python train.py --qk_norm=false --init_std_down=0.00693 --lr_mult_qkv=0.4 --dataset="wikipedia_en"
Each number is 128 + 24 x the weight over its row's rms, rounded and kept within 0 to 255. Layers, rows and columns count from 0. Numbers have three digits each. The size before them is the row's rms in percent of the matrix's.

# layer 5 MLP down, 256x1024, rms 0.0229, rows 100-255, columns 704-767
099:084121146123145113096140120160163143129095130166154161115087102154127193118133149101101113151107109155154129083109175142114163090113151111127136168111148082154137149158113140061173175116159150
104:106164097105128066158117105149112130117136115153108160125090137138125145161124129121089094096114159122122136135146106114101094126136118143127111146110157098144130140161147101071085144128108104
100:081156119125090126126131098095125155089138154174111122166102133145124127109095131117104094096133120161120208144096100146103134136057113171110125141150119176174134125115102092140117124111127159
102:109098118114139131106117130119132178149151135133128168124125118152131126128114124117167161121154121112161140161157141117104125131140089134172104123106139152110139150104153106150162134149109121
102:161157113117078177142155090144132169180134109121101130086138119179094142129089116153124135097109118129094148097177126127158117137133141114123118175130102114112137110114136155074128108132118139
103:116128124163079134096162119120108106133059108154124096160142135101114164144144127121133143125153093123120148129117167106121109135121112138163062145178126105142129139070107130132115148136133177
100:122169167127095108127108153125119121112092103079158115123103154132122098155134164129152133105126139182129092145131122146119112075108156140127138074106109133087143087095136121130140141124152133
097:141165132121110144149126149083075109129150155130085141159117137133100093121109150093121121103197162125077111151131106141143168155133160118099095104138132107150084154112133106164132126112141119
100:132135145087107144081101151158116129138170109105151141131181138121117157133125160101117199143135107125153148123168104107118125116121113133143110152094120107146163152134113114115111110153120150
096:163141132093100131135117116128110121145118145117072152126114157127103140110195134132107109144094120117116105138128100142150143101150125134135128104125159135082166139159126150128102158140141137
109:106152148134153096129161137121135141133111128144159124116138139111127153132109144112124101124120105108128132143139116107129154088117145119160120098137148151108101116118099127153098128115138097
105:102131116083143106115111137119155156082111161152122119152092107101159145153100093134120160135069159121122132084073133157150113141155132129120146121148094101129127083134103120103110116167100129
100:146125123158165100112138139089098151103116142112098140096122137095112119175156132146145110161145087111192079158085096106158130134120174152122136122136111087119141148053131184115116127122127152
103:142100110130119047153147088143128131140110150092177114102154141124113136129147131110101131110135121099137128118126122144138121098156127163065116122120128112120152118124140054138137170093148142
103:140108118104141113123122148126145175098077139147106125140063135148114146118126143135103111101166116126138167106131085111139138122133128128052140105180074096113132112133111140109120134136090156
100:109120100111128145132124164125132123139143157143044119145109120130138127121124135125162160120108144134071088148129154157088137123128163141109133108100144149136155169097145089135155132152153127
100:108125167156136122106158087166089106144149125089128187149102149149160076167123119116115163165094147110131176121120142116138153156106118156147134130114112155137154146123146101177114143078151120
100:140152126124136119140144172107112143145123115117149161112166178160163143102142131122158133131178151139127107126128126112147139106113128107130099173129133181110156135150141137096094105153120142
104:108121104135132084135135112156156095146141120148106083094141086082109091132123130107147154174116114120130159147095092169156083131145169125054146109116135150130098121106122152148161124105111144
099:109148152133157146138124115156133129162150111127158143124131144162109154106162131131127121072139110120104108148075119140140106107113139094120129123070115124152140083166148135074124153098100138
101:068145138140107147139137124134152110137102118130113111164141090138099106146101149118117136142137148117133096107081097114166141102141138111108144116132071140137116165122106104149114107150137173
099:143114102153108157122143147096101095104136146097121103129133119120105121119096168139140102103116114092146096129122128142127163122151165169119107105142083144147150103106103153101157144128150087
103:111136124121167158105168160117121123121101136121081146131159091118198129115096154120184166144086107132126169152131108145175097162080100118101153106123136142115175108107139135126159128096112145
099:165150124132108110096114133086117091111137152137141110142125147110130113114112151118165095120153105120111104119132141120101163086098100126141137097109079148120185149129108153104131094131120105
094:100130171129136107152115145141189101150156131129124121123085128129092135117128129120136131103130160143100102096143118117116123131141158116073117140105142125143087177134120128091138148115126152
099:156121157108167139126117136172126170103126132121140133132154108113152098095151113097148171166138124153161136140090115128051126124101111086160102166133123138146115163117136109123129138146134124
101:100125120075132097087125105167096134145101125145158152090123190146122127138132144121079111135124111127100109099159110131180100110111139151119119119108151145092140132125143104139158128170128128
104:114154122116165102094131109117149132119154121129141118164132100124073127138114103120173127154146161109139102096143156134112151130108127115113128137155107109118142096124090130130112121100091129
110:125124138105166093120149120087119144142193128114093112168063101181163137093126087121120110152143133110151175140107144149100137160122131161118106135106116128125116129141103183138098136147145108
098:113136122126111116110145144140160131117123124154113107105081126115149137108122137141113114133121137167141134108112147111103118093157126137117137162143117124131142133099119133095105144164133136
101:156132165144124138113121160177108121117132150139155099129116177133118102089106158120093108143147138122117097154154173083082139102121125123136123104131106150135160120131150174142153159119141117
105:134122154134201122117074148136133149146149147093094145128119120111133139154132134148140119145117129108105210131123104124133180110109124102126134128123125139132095137113117146142157145148108109
096:133101104130134073135106148137161144129118121157145108111079144150136155170124145120114139172156140111105159080131115134140099095106143140163122110089140077086095121159123143131138135141140100
105:128085154164150140158114086153124125141114113069189109131119127141115147147163147133148098098155082106141116137116167129132130131121126200119099130167128127112152105163105153141103139121119149
096:139148119125106121060130142105153107135127117096101126149073102152107155110118136094155096150130144123113147156105135098116156157072135131120127091149131147128114098128170124104092088142122174
098:084126149116123101127106092161149072143123115129140153120149134117126142110150146130118128104145126097072120160128145116136112146135136144129106105147147139134122151151110063119158137095127169
101:117132162111098123112120103105131122129159143095170085119113147150095101143098140107176136125112144116148116117108127123136113133138171151073124158098142106088143132105123167136101093132143154
098:104129139124143127117096119096112146131115123052107101161077104127092121139159123088144129188178154167144131116177135100134139134123126121140173154119117111127172116150123159146106133100159127
101:130133123131134156119096144129148109104119149115139134115122123101103181138175117140129092136134131127139097158112119127129124107135146152151192089100168133135129119120151158126125158126121149
099:139129131112124122069093107133141119070118107089139200087147140126159134145129102121085139125157096133139161071136119111130088141131091112130125139156141095137158166139100112170128117145115089
100:196138124108114121091093111157116113106111124117164111141094139109081128132129140153145104114137139111140125150113133122111151108098130105114170149121182129125127125124123116120100137181121116
100:079163092166091124144115146139138115161144143096112169092144124141152131129161113119156137167099116147114098093130133140127114051115133138138150092146194133115144101136146141097076149116130127
095:104132095083121148108105095118121132154121183086108133110088117124109110123091123084116117126126140129128135141136152132131110132101106153107120125147137136162134115163090128128105098118160156
103:156098136122159113144111108067161095139096076123079079095115099093134117135073125138141135133117138168110127128098109157137170135115196148141135058142135149133122093106152140082126112139147085
094:101158151141137143107154123103132124151133147172110122104104124139114144106121139121145148167090135095164185159108106089132127132131138108168157121135147112080119165130142176156133126119144145
105:140130133125138118114126101131120130129113126144093130147152143140112157161098181130138154149157150139122077140132106145141132117116104139118136143121149108117093149077127119128146147117133110
104:149141116089127102148143131147168140103110156130143139073122193107112142135146071130107119136104095163131136122120138188150148088151124109116113145127124190141127106089119188120130137140136124
097:141181134163118100145140171063123152139121144144151155115137071124143120148148150115169118096123083116143140183115131076161138116117083122133092124136120153096108132133098122156132176145140159
093:157113141122133144121153100088165144104186095121132091126128141118178122097129109115147145133167159148129089137148127181112104154157116137153135110158145127107107140128143101089171133101120137
100:134140119117135089136118137176169110085144125136138098113161130059098110107124155121145138090089097108128130119099118151144109161120152144129194130104163071116117127127127131111147138167133149
097:136139134119113130138106147108153119082113143107127132162135167203109112161123133123112112125120094125113136141136064128129132140150111119107161164125106156147141112144138122116164098105090120
098:082130138143100111096176104129112176164113081115125120133125114134145152165131136151141122116147116091133178115124105117123089102114110132136130096126117126129152146106113113123090133093100141
100:159123095118125135129121132147098086133142133119101103137121154065119110127150126132108107102087129074107089170099115122161148103138144093115109121132150111136096146131126126110189109115131121
098:137159143176155087124108098134171105108127109118146112119152147107127153082095122132081131122128152194160103139153169140136121093112128171127122120159094150126125125088085144082086126065169150
099:131149115144177109127096083152116110134144154156136145138111106129135085190132113125130102089112165140141118123155102127119100146100137150090180136114137134108124122149151153070094118111149099
098:126122117118077139159128091131156111166129131137136149114113098109044117135112146176111148100073091149118136146153104121125143138112142120156104100127125153078159116096105108129147134157158101
097:104114121132139157096148124153118158146062107130153169100126146187148134108153110137134100116111145148146155142126099171118154127123150102104130117120133129098164118143115099118152131143129135
099:152132128110153128109138110168104113116099129102158131135160137107118137132134067078160142093120137130125146146159128115106137113114143158148116083122170139091173112094144152151139165108135152
100:100126164145109135153133136105098142115166140115145118139109085123167121105091150116122092125115116139173142112134123135113117118154152128132153142147128141157142130115127122104122123129098129
104:171127078102107103086138138154154135120127122105164115112167128121101133110092128127103118163119138124090098147117125083128129159140118114118091137106114124099154170126129179133086162095113107
097:165096162137101164082114166152144162159115106148197172130120156106118122153113127143137160115095148098143167129146147131111129157163136141088144109177140172117179118115135110136124191139091111
097:108130119159128075107093107100102118202124123125129148140141150124115093094098115132171122133137148147139119128096115117096141128144096162119155127114139109125155107155121096122122092164143122
100:140119193139161137086137121068141141109065114145146116135161116136118179143135143084114144100120125155143125191142092134110133148143090115135093112130120153125153167114125165127129099119112160
100:147125087102122156089129114119076106120120134158110156137171098148127101075133163139142116077116109079148094146113092117121160140111102121113112120081147098147121114134108135145164108144107133
095:145110168158135142084110083126115135140134128096190145150124131138095137120120081124125138115163117119168139108135069118086137179089118149087135104173099119147128136114084142085130114110112110
100:150115140108148161089124154158149146139158169141121149151130146131125127071114087128146136112162131151118148110133092159111177150092106111114090106151152099097093128154151134143158113129137129
101:141109109142136107129081126084154109180152129120139087141120135155121117093126129140140108102130126141116167109122136154139069149118128150095130114133093112149094127147143093118124123101114135
100:107083134140072076154136103102083111127135062133142122150086129128136126137110096169099146134118156136152100120153150122125143139103136136136145107095145110107127148116117165168097145159128135
100:181135165146114110149141141181125087132101124101137122154134124115125117138100120137098113134154137110140134142100128128160124155106103092080110150167159158119116129091139100115179071155189137
096:141105097126139108078136161128143140150117163111141145131135156119128132186108143156111121117157118140145118105112128133136140120122131115140144074109102147114126113136120098135161134164136098
107:112126105130104112167158111145131102102198155132103143102124112123107095092130131120120124124123108130132098122135062115128127105120087157173161145107132124134134113154119130146145127139113083
101:117178121142121108122151159108119158148124132078133161106154133136173114136096134148124122090134149114126094156139139129161130149162127143153128144084150131163116118128128104190112131155080153
097:097124122129130121144104142134104110137181103114120116104098111104111139102143152112132152104118115123092144121137144164143086108140111115112145124099130141145118113115111144132119105121151117
104:202081130117103135151124123144134133101106121081128081131129102120154129131142171120154156113133113137117148129127158138174136153157118121161095104104139098074120114146086100118129121152154150
104:159105114162096159122103178145141166132122148121142122093175107117161119095169156103147142139079133116176150132135119111135112182156112112150074138140156130147143115110131127180165148149144124
107:174092146151112140131135149115081111128152074115143101114110142163146103109144117132114171125152163134100109137171125171123130144133130103147149099129105102150144139178120130137176163078127133
095:134126103128137132151097183100133071123122116126136099101157133124135128134111147099121143132103138102104130132166117129124102138121139131148128111096135111151137140129112130135123181132137067
107:135163126091109153097095161124123173136128140107094103152134159069156092146133101182161116096141156126124136125134167111111112122113139170095160148120123127094136149126172137087125116101165145
102:130124132122123124126138121132142132095159091092128124118132141139140148111126144124104131149143151090129109120177152073123144151141144145142148147134139077162141059110173130150114111192130161
102:168095133117130106161099133159100137118107111139143157132134081093122089140141146143139127097141130139132136130157098143115134143105129123109138132118147129146161152136132163153099169082136093
097:131163098104158120112112124123130105090097136161173171098115130167152119143072134117166103125165100104135129142116127108133137097144134134124135071174137168141128121150098137135168111127084109
104:133122121090140156134135142124113163146165163135148103130127125144140129126118110146135136182126117128180133119175114138149132144128110147115144140110166142097130080153140118097141131155145120
098:109064153147151134129129107091140134109123135113143126111122138142153148127108154115092156094157143138138120146113153110146119131137081111133161144153090114132154103112144160115122150164149172
101:135156145143102109063124149098137117159118132132136088142119145127137115191107136138091101137160150162160131122113137102104071119110149120110115104087109074126129169141122103145094125148164143
098:135111093141134136129114090125089071114114099145134138116098157104144153108149158103140073120129114137084117132142134190144116081083123155141117117143157136212130177145111150125147100157123135
097:107154109141111142110109105109189109141136115092146152100120086116083124097146122092121158140136159085133145107144087098133093088146136119145126117113160098137076166164158126132164129139112117
100:133127126124091122138151119167127130118116144114115116110137133134129128183172143132073162125159092093142120145131153060136124161143144129152124151129134131159123116125112129146140084157109151
103:162193133139127112131148160133125132112096145140101114154176081158165150110152136180185133130123144152173124170099154155060095144100074136153126105127081139127161151113151086134183118101118097
096:126131172137151088101095144134143136140084124114144152148102109173157110114129146150106155106147163147130150122088093135098131133139102128120134124130085119154091128176116113126104131133126141
102:115127117060146100118118122142123133135079060130116085122129140079124153178143126114128130124103110091124157103138145164148127119121157161125150123125187112185110165120136132160183114144113097
099:119122123108129122150140082123117120171154108150062083203110179108153120121135145106144182129152151154131118113128115150134079126163088126105093167132070116119106146128130111073108158135168113
101:157130137108130076123186126119114102146138138147127119111130154147152162144136171165088121143109135113142151144140156138165145124107157157143140111159102121141114111136180134131152142129123141
104:117160144110120130142108154097113153139111134117170122123128120084113106134133098140138136145087142139123141165135131100148107134152174085128127142142145119110186072116116121161143085132066131
104:143141135123122136149139139092130133155111146076125167125111141087124092110114129108092142165122111115116105157155086136119142101104089140131142136100134201131127161140088152136149133141100119
100:147121163128135133134114134096116115158143133100104151142127124113148120126123107117116185128113102159126128144147101113108163146086102109126133098126107143131132100109137103165145102138123124
100:127102152124147115135184161167097140117092108146125119153154118165106167097102098178141162095133168105128140106095141118106134113144117089119088122154143167142101112115101110116150102134116186
105:137149147099161141117103133131158143123124134129156096136147096130125149090132092123141129131113114159115130132113144172111132160140152120082139104142162152144123149159105124144109129140109136
096:114158153122116149123093128131112116120144115132096133130105125109150125137121110137132166154152162103080126107170159131152110124080128127114214151089134146096146129094118090095097168139096147
102:164084119194094129124091122112139089161115166139140114125140121139084122112118106130116132089118204131116107109140145178121164130067101117162179124159122137156109117154133117110147180105111152
109:132136127133141157132164125134158125090098151140146145127151114136124118129107102122091151121131145102129121078108054154160135130118115148113172143140096124106139119169141093132135149143134094
100:124126100102128113156127080105129129129118154152129135099136140160146093078090124109118147099084151126135124105163146143104114133134101120095093118090103145138151130088142112138156128102131103
099:165102133111165126116086061159162104103083141138167157135120164105111134133113095106099117119100121135129113133136107138126133081105177143069127149118186130136134125092177131143100153116119134
107:169193137105097129155087138070102111118124130110134164131100117134097136140115117130126115148100155110151115140086095110116131147159147128127140124068123152135124122133150117134161115145104119
106:078135133180151170173185174100109137108114128134185145150115085102168121059150133140133121103113112098111083150164105150112137156155136127116145145136134101155121103092093143103133092135144142
097:128139177141162102153161149108122161134111196125171112147124157149134078125167132158135091136090116107117167134111158180099096114113120100151141086137077170117133119161164141111139085119141104
099:101152076123108134126079101150103114124157107112111161127131151114148116121101099157129119157176142123131151139129114131134105128163145134141164127129103124143122101073123141138135149120082153
098:126159172165118133134167144147105146119149100112159130136150073141156109121134101104145152169149140164164159171144140099086163161141168121110138086121143145101120144147187173088131112111138104
098:154135106145134101157146124147124138115136123112123163107099111103171158094104124166096111115138122083083055073133119084143166125155136102132142167104170090119115144130138140177118155136126133
099:129128119125124086106101114129134143137123144150143114129155139154113156157159127124148072108116144117114193127121143115125110186149143177112122127122091100137135170128100122144126158118084130
100:150125102149155156159137091140144139113139148141172114123136125141139150131103165135133129145120130165134163162138171140089122178118144143124120133131147133123098106141135130141130157140121124
103:084136112163155084094148119175177148138142109147131145120145134139082124168152172135120129130183143118109124110103156120114170128156154125120106109135134089148180162133164154126123093142123126
096:124119124113116114147103145130148131119145119150128137119129145106142101111117067130101147142128160151143164137108088116144104143147116099125170165190114142118133194143136108153124148142126138
099:116148137102144098132133142071120110135123150148116120117098120089086097120093133116153113135106129130115135107090158124135121122123122143111107120169097141156124145140110165142124139147127127
099:072115084129124134113114128091127146129134078126128168114111118094133105127125113134111105153123151103123124147160152120124084114096143152152165141128146148155133134144096071089160104135119123
097:112125139110172134086149127126131121110116086129130125117104156146110147074171162127133135151130115122086136158100093128113154115119136135157179097126099131131110152132146092154136124117113127
099:116130123136121105136131088144117128134157080141092101107112114137129088136148133115145120157091130125112141120164084181111088106166136144106137151076123113117139122120111106086130130117164156
103:139121145094141141102102131101129110103167117145138101144138145131114156108127097136093139132127103152137187130141098108129089095141163125131155137135136129103108162109138116158132115112097177
102:103086101107129174131129143121115140109147100181107107122187109091121136123126138140183126114127128128118124178142107150137113148131146083121184130150142121123159127107073180151114135132140118
097:079185106146131105119141081125123105143119130128093154119140132128114110139089142125151137154096098121098132128126142138115139165157071126132128108161103087113116120149143110125121128125115155
099:106107101141112146177098156160088133117120118135147151133115091142132107116113130095101140116142097147139155146102156114117111184101097112107097127112133102134163132103123114166116135106164124
102:184139135115146107125131126139119101146100143097115135091150097092133116144140104097143141146127127122199111146129119102122117140191115112166152153156138150129135110117117101142168092127089132
097:159121132119119107136153135141135150132095153111121117162073111091136116156106077097164147131117128107103113120105140124137104138184142152122132184112098100098116124163079124098106120168145169
104:094129117156080149078120143201157136128122138084138149132140114122121121097137140126075151106187087114090147097167183124145099127108119137137139127117128116096141137169086116113147131115132142
105:076121170128101169153104130138110103131136128113095116125100118142163142114126127119124116130119088103114148090139108100147106116125121128124133115126159112125126136112124091145133162105091124
102:043121128107120124114120126097134132103112130083177127111108104124126171153134117110153172155147116167159127103153123101190131125144160129135099134129142118136105130150128132155128123134120134
101:152091118137151119147143140150146132112145132104131135175159142076104132123113095152152085152160120117127107115130120099110138140137142121110082149103135156091146119072125130121139156150101121
099:135153140157162064138133094189133138168131123156125104161111119102098141137128098157174137156139183101091150150120112160114166095115169113147179099116103136133100120130115074143162157120175151
103:109115095189125138137126162127146112125105152123123136128125074143133137097134163134118134145137159104137161118114097124114140166132136088155118129161100132101137122182122092122149108121151114
110:105097152158125116138087104146113138136125128144120109138133126137104088163115141114099146130155136135136156122107101129121166130140167163143167093130116165088128131127141085150121124130153151
091:105133121141141092126109098132127154147113155118101184095158150124176095103158130104155163173137149116118139115144138128124134100122133125108147146137118140159097151148093126103079109114136113
099:116121131113140104113154149087105127145128072110125123145128115146151142139152145153144092162141121142090101165183146111136117127162095120120152169130123118148153111165096105108138110094164137
096:149077154128136178102100101126109155137119167117144127154145153115112134129149136150076115113138129149135138129123120119160129172144168161139147122122120141105121144111091163104099129147123133
101:150085115152084142141148139127109085147140160126134101123113161165114131150178111108129155122125156195128164107127124131081151126137148129152129096120092108140156113146136132151112125108127131
098:096168138086132082124113101118126148124134091113137126110118115110122139150104133129138123176126159161132085101098104116130127087097152149133085130134164108129106125125132116141117140165151173
100:159106089156126142174181075151145168118146100140109137112171148128157120067154150134086110120128111177115124127180205154102126140144116099146145143093133153124154112109113100153136128116114122
094:094122147103108100109134117131121134163161105148156144161117148165124115104152120130115080158155095121125138137117131152127150126176166141125127122156142088114143077120156132116122161138142114
099:152134098149105134104094100136106072158105139106177131128106123130158107160119116118128079108118091097131113127161121115100161148146157169124213143097147125080150124117148134135138145124133130
094:166120132134129128121160108117120148129117133128144121126134099116108100175122104113146098151138102134118100155096139161183117132109126130131155120142164110168112105109132163135133132172142125
100:138084113132137154149097139113089129178176122146131118108115195137114118119124092098127092100128130146117137169145116153133157096139193107158139159157129114138109106131128118155137084121140112
099:103122161129186148129138145131085118133094129191152107127159090092085125125138130104103054142158133095118158085170089128114116085166106156163148129125124151142119121124141147091119133125132095
098:136196179122124116109121147134093134097078111157137121173122097183188151101089105126161130147106159153133128153176135127111123087089117088130100097185106155097084134151138159097142104130121107
100:137140153113102150116142109138142146129133136154128159145123123130161139095136114117157148169126126117128136117159119138147134080113129113160128114130124122087122126099129126134141166108144119
097:122084186109117106131103154109137180121116144152126119099117134108139109105129134132095117141162117145146130152119088122163138096127083126151122145142138159075104160157108132113145183134154145
106:185139142124156169175156094126080108113136117111128125152153099121138089111117125128107132135116094138114117155133120154112124151142132131111100117152169146119120145144167178125105132139157152
096:137113142104148104117129142129138081094150144112131122132169110138141092141112127067121177132145114090121120105126137120160143109148129111108096135143111137129103122094096160117128114120145164
099:150066138129134163104167165177108121127141127108132122117140114105176156166114118111164125128176138081099082095115127167106127141113124129118126158108137152130117110127133162182127131160112152
098:122113108165093107115144094079141139178073104158166072112105133104135150166108122113158134120131137071096163118145157151127129086110126122159117114117098136159169102156168129109086092104113137
094:173108119143106135126121119101100155140114142129169137130145070126142160121141116127160126129163136110143146108131124124102120116125108113089110150150148115127070131077142130116103117137141088
097:130121146139131153150112150112096151086136125148156170108143122182138120128101123149139133156111114134124111122166151127167121146144141117120159120119113111122113102109157121168134128151125158
105:147147139081163139098158117146153127146132157150127124125117140111139118121118138145140114087139120144139135142123100136131162131084104131072096148141071135145113133109109133131122109082091136
101:127088116091163103107095114136112173117162148111124139118138098121127174099126131087163173175129147115146116130133137136143116141107101149128119127101120112090110127181121141164131125136161153
141:143100148094127145144095137132119116116164144129170158106167163115120104111159119111091159113117140112095116142142093139142116134111113128154096149106130133138143119090135136190129126100130100
098:153146130125098123136100129132169155165124116151119123113137134103089131136114133082165110081118129138150115127116157116165129086154144117093128156129161130150108141123095170113103116164106160
096:131134161099125183138119122122139113124160125121149089140135136154131176147113132126141136091125144117154150108152118168074181136121112132151120119141147172137127109169096126102169119120124143
095:130122118081099097107155164122142106099135162111143143085133135130109149176141088102125153156077146115128098141089145109165130125114125106140147152135124097154151108169140135126124129140128093
097:151142091143129119130129145097162159127155127167136113131113113121130135134118100136112123153117088118147133114079130133097124108191133124119078125168136098139087116094176151086087130156099136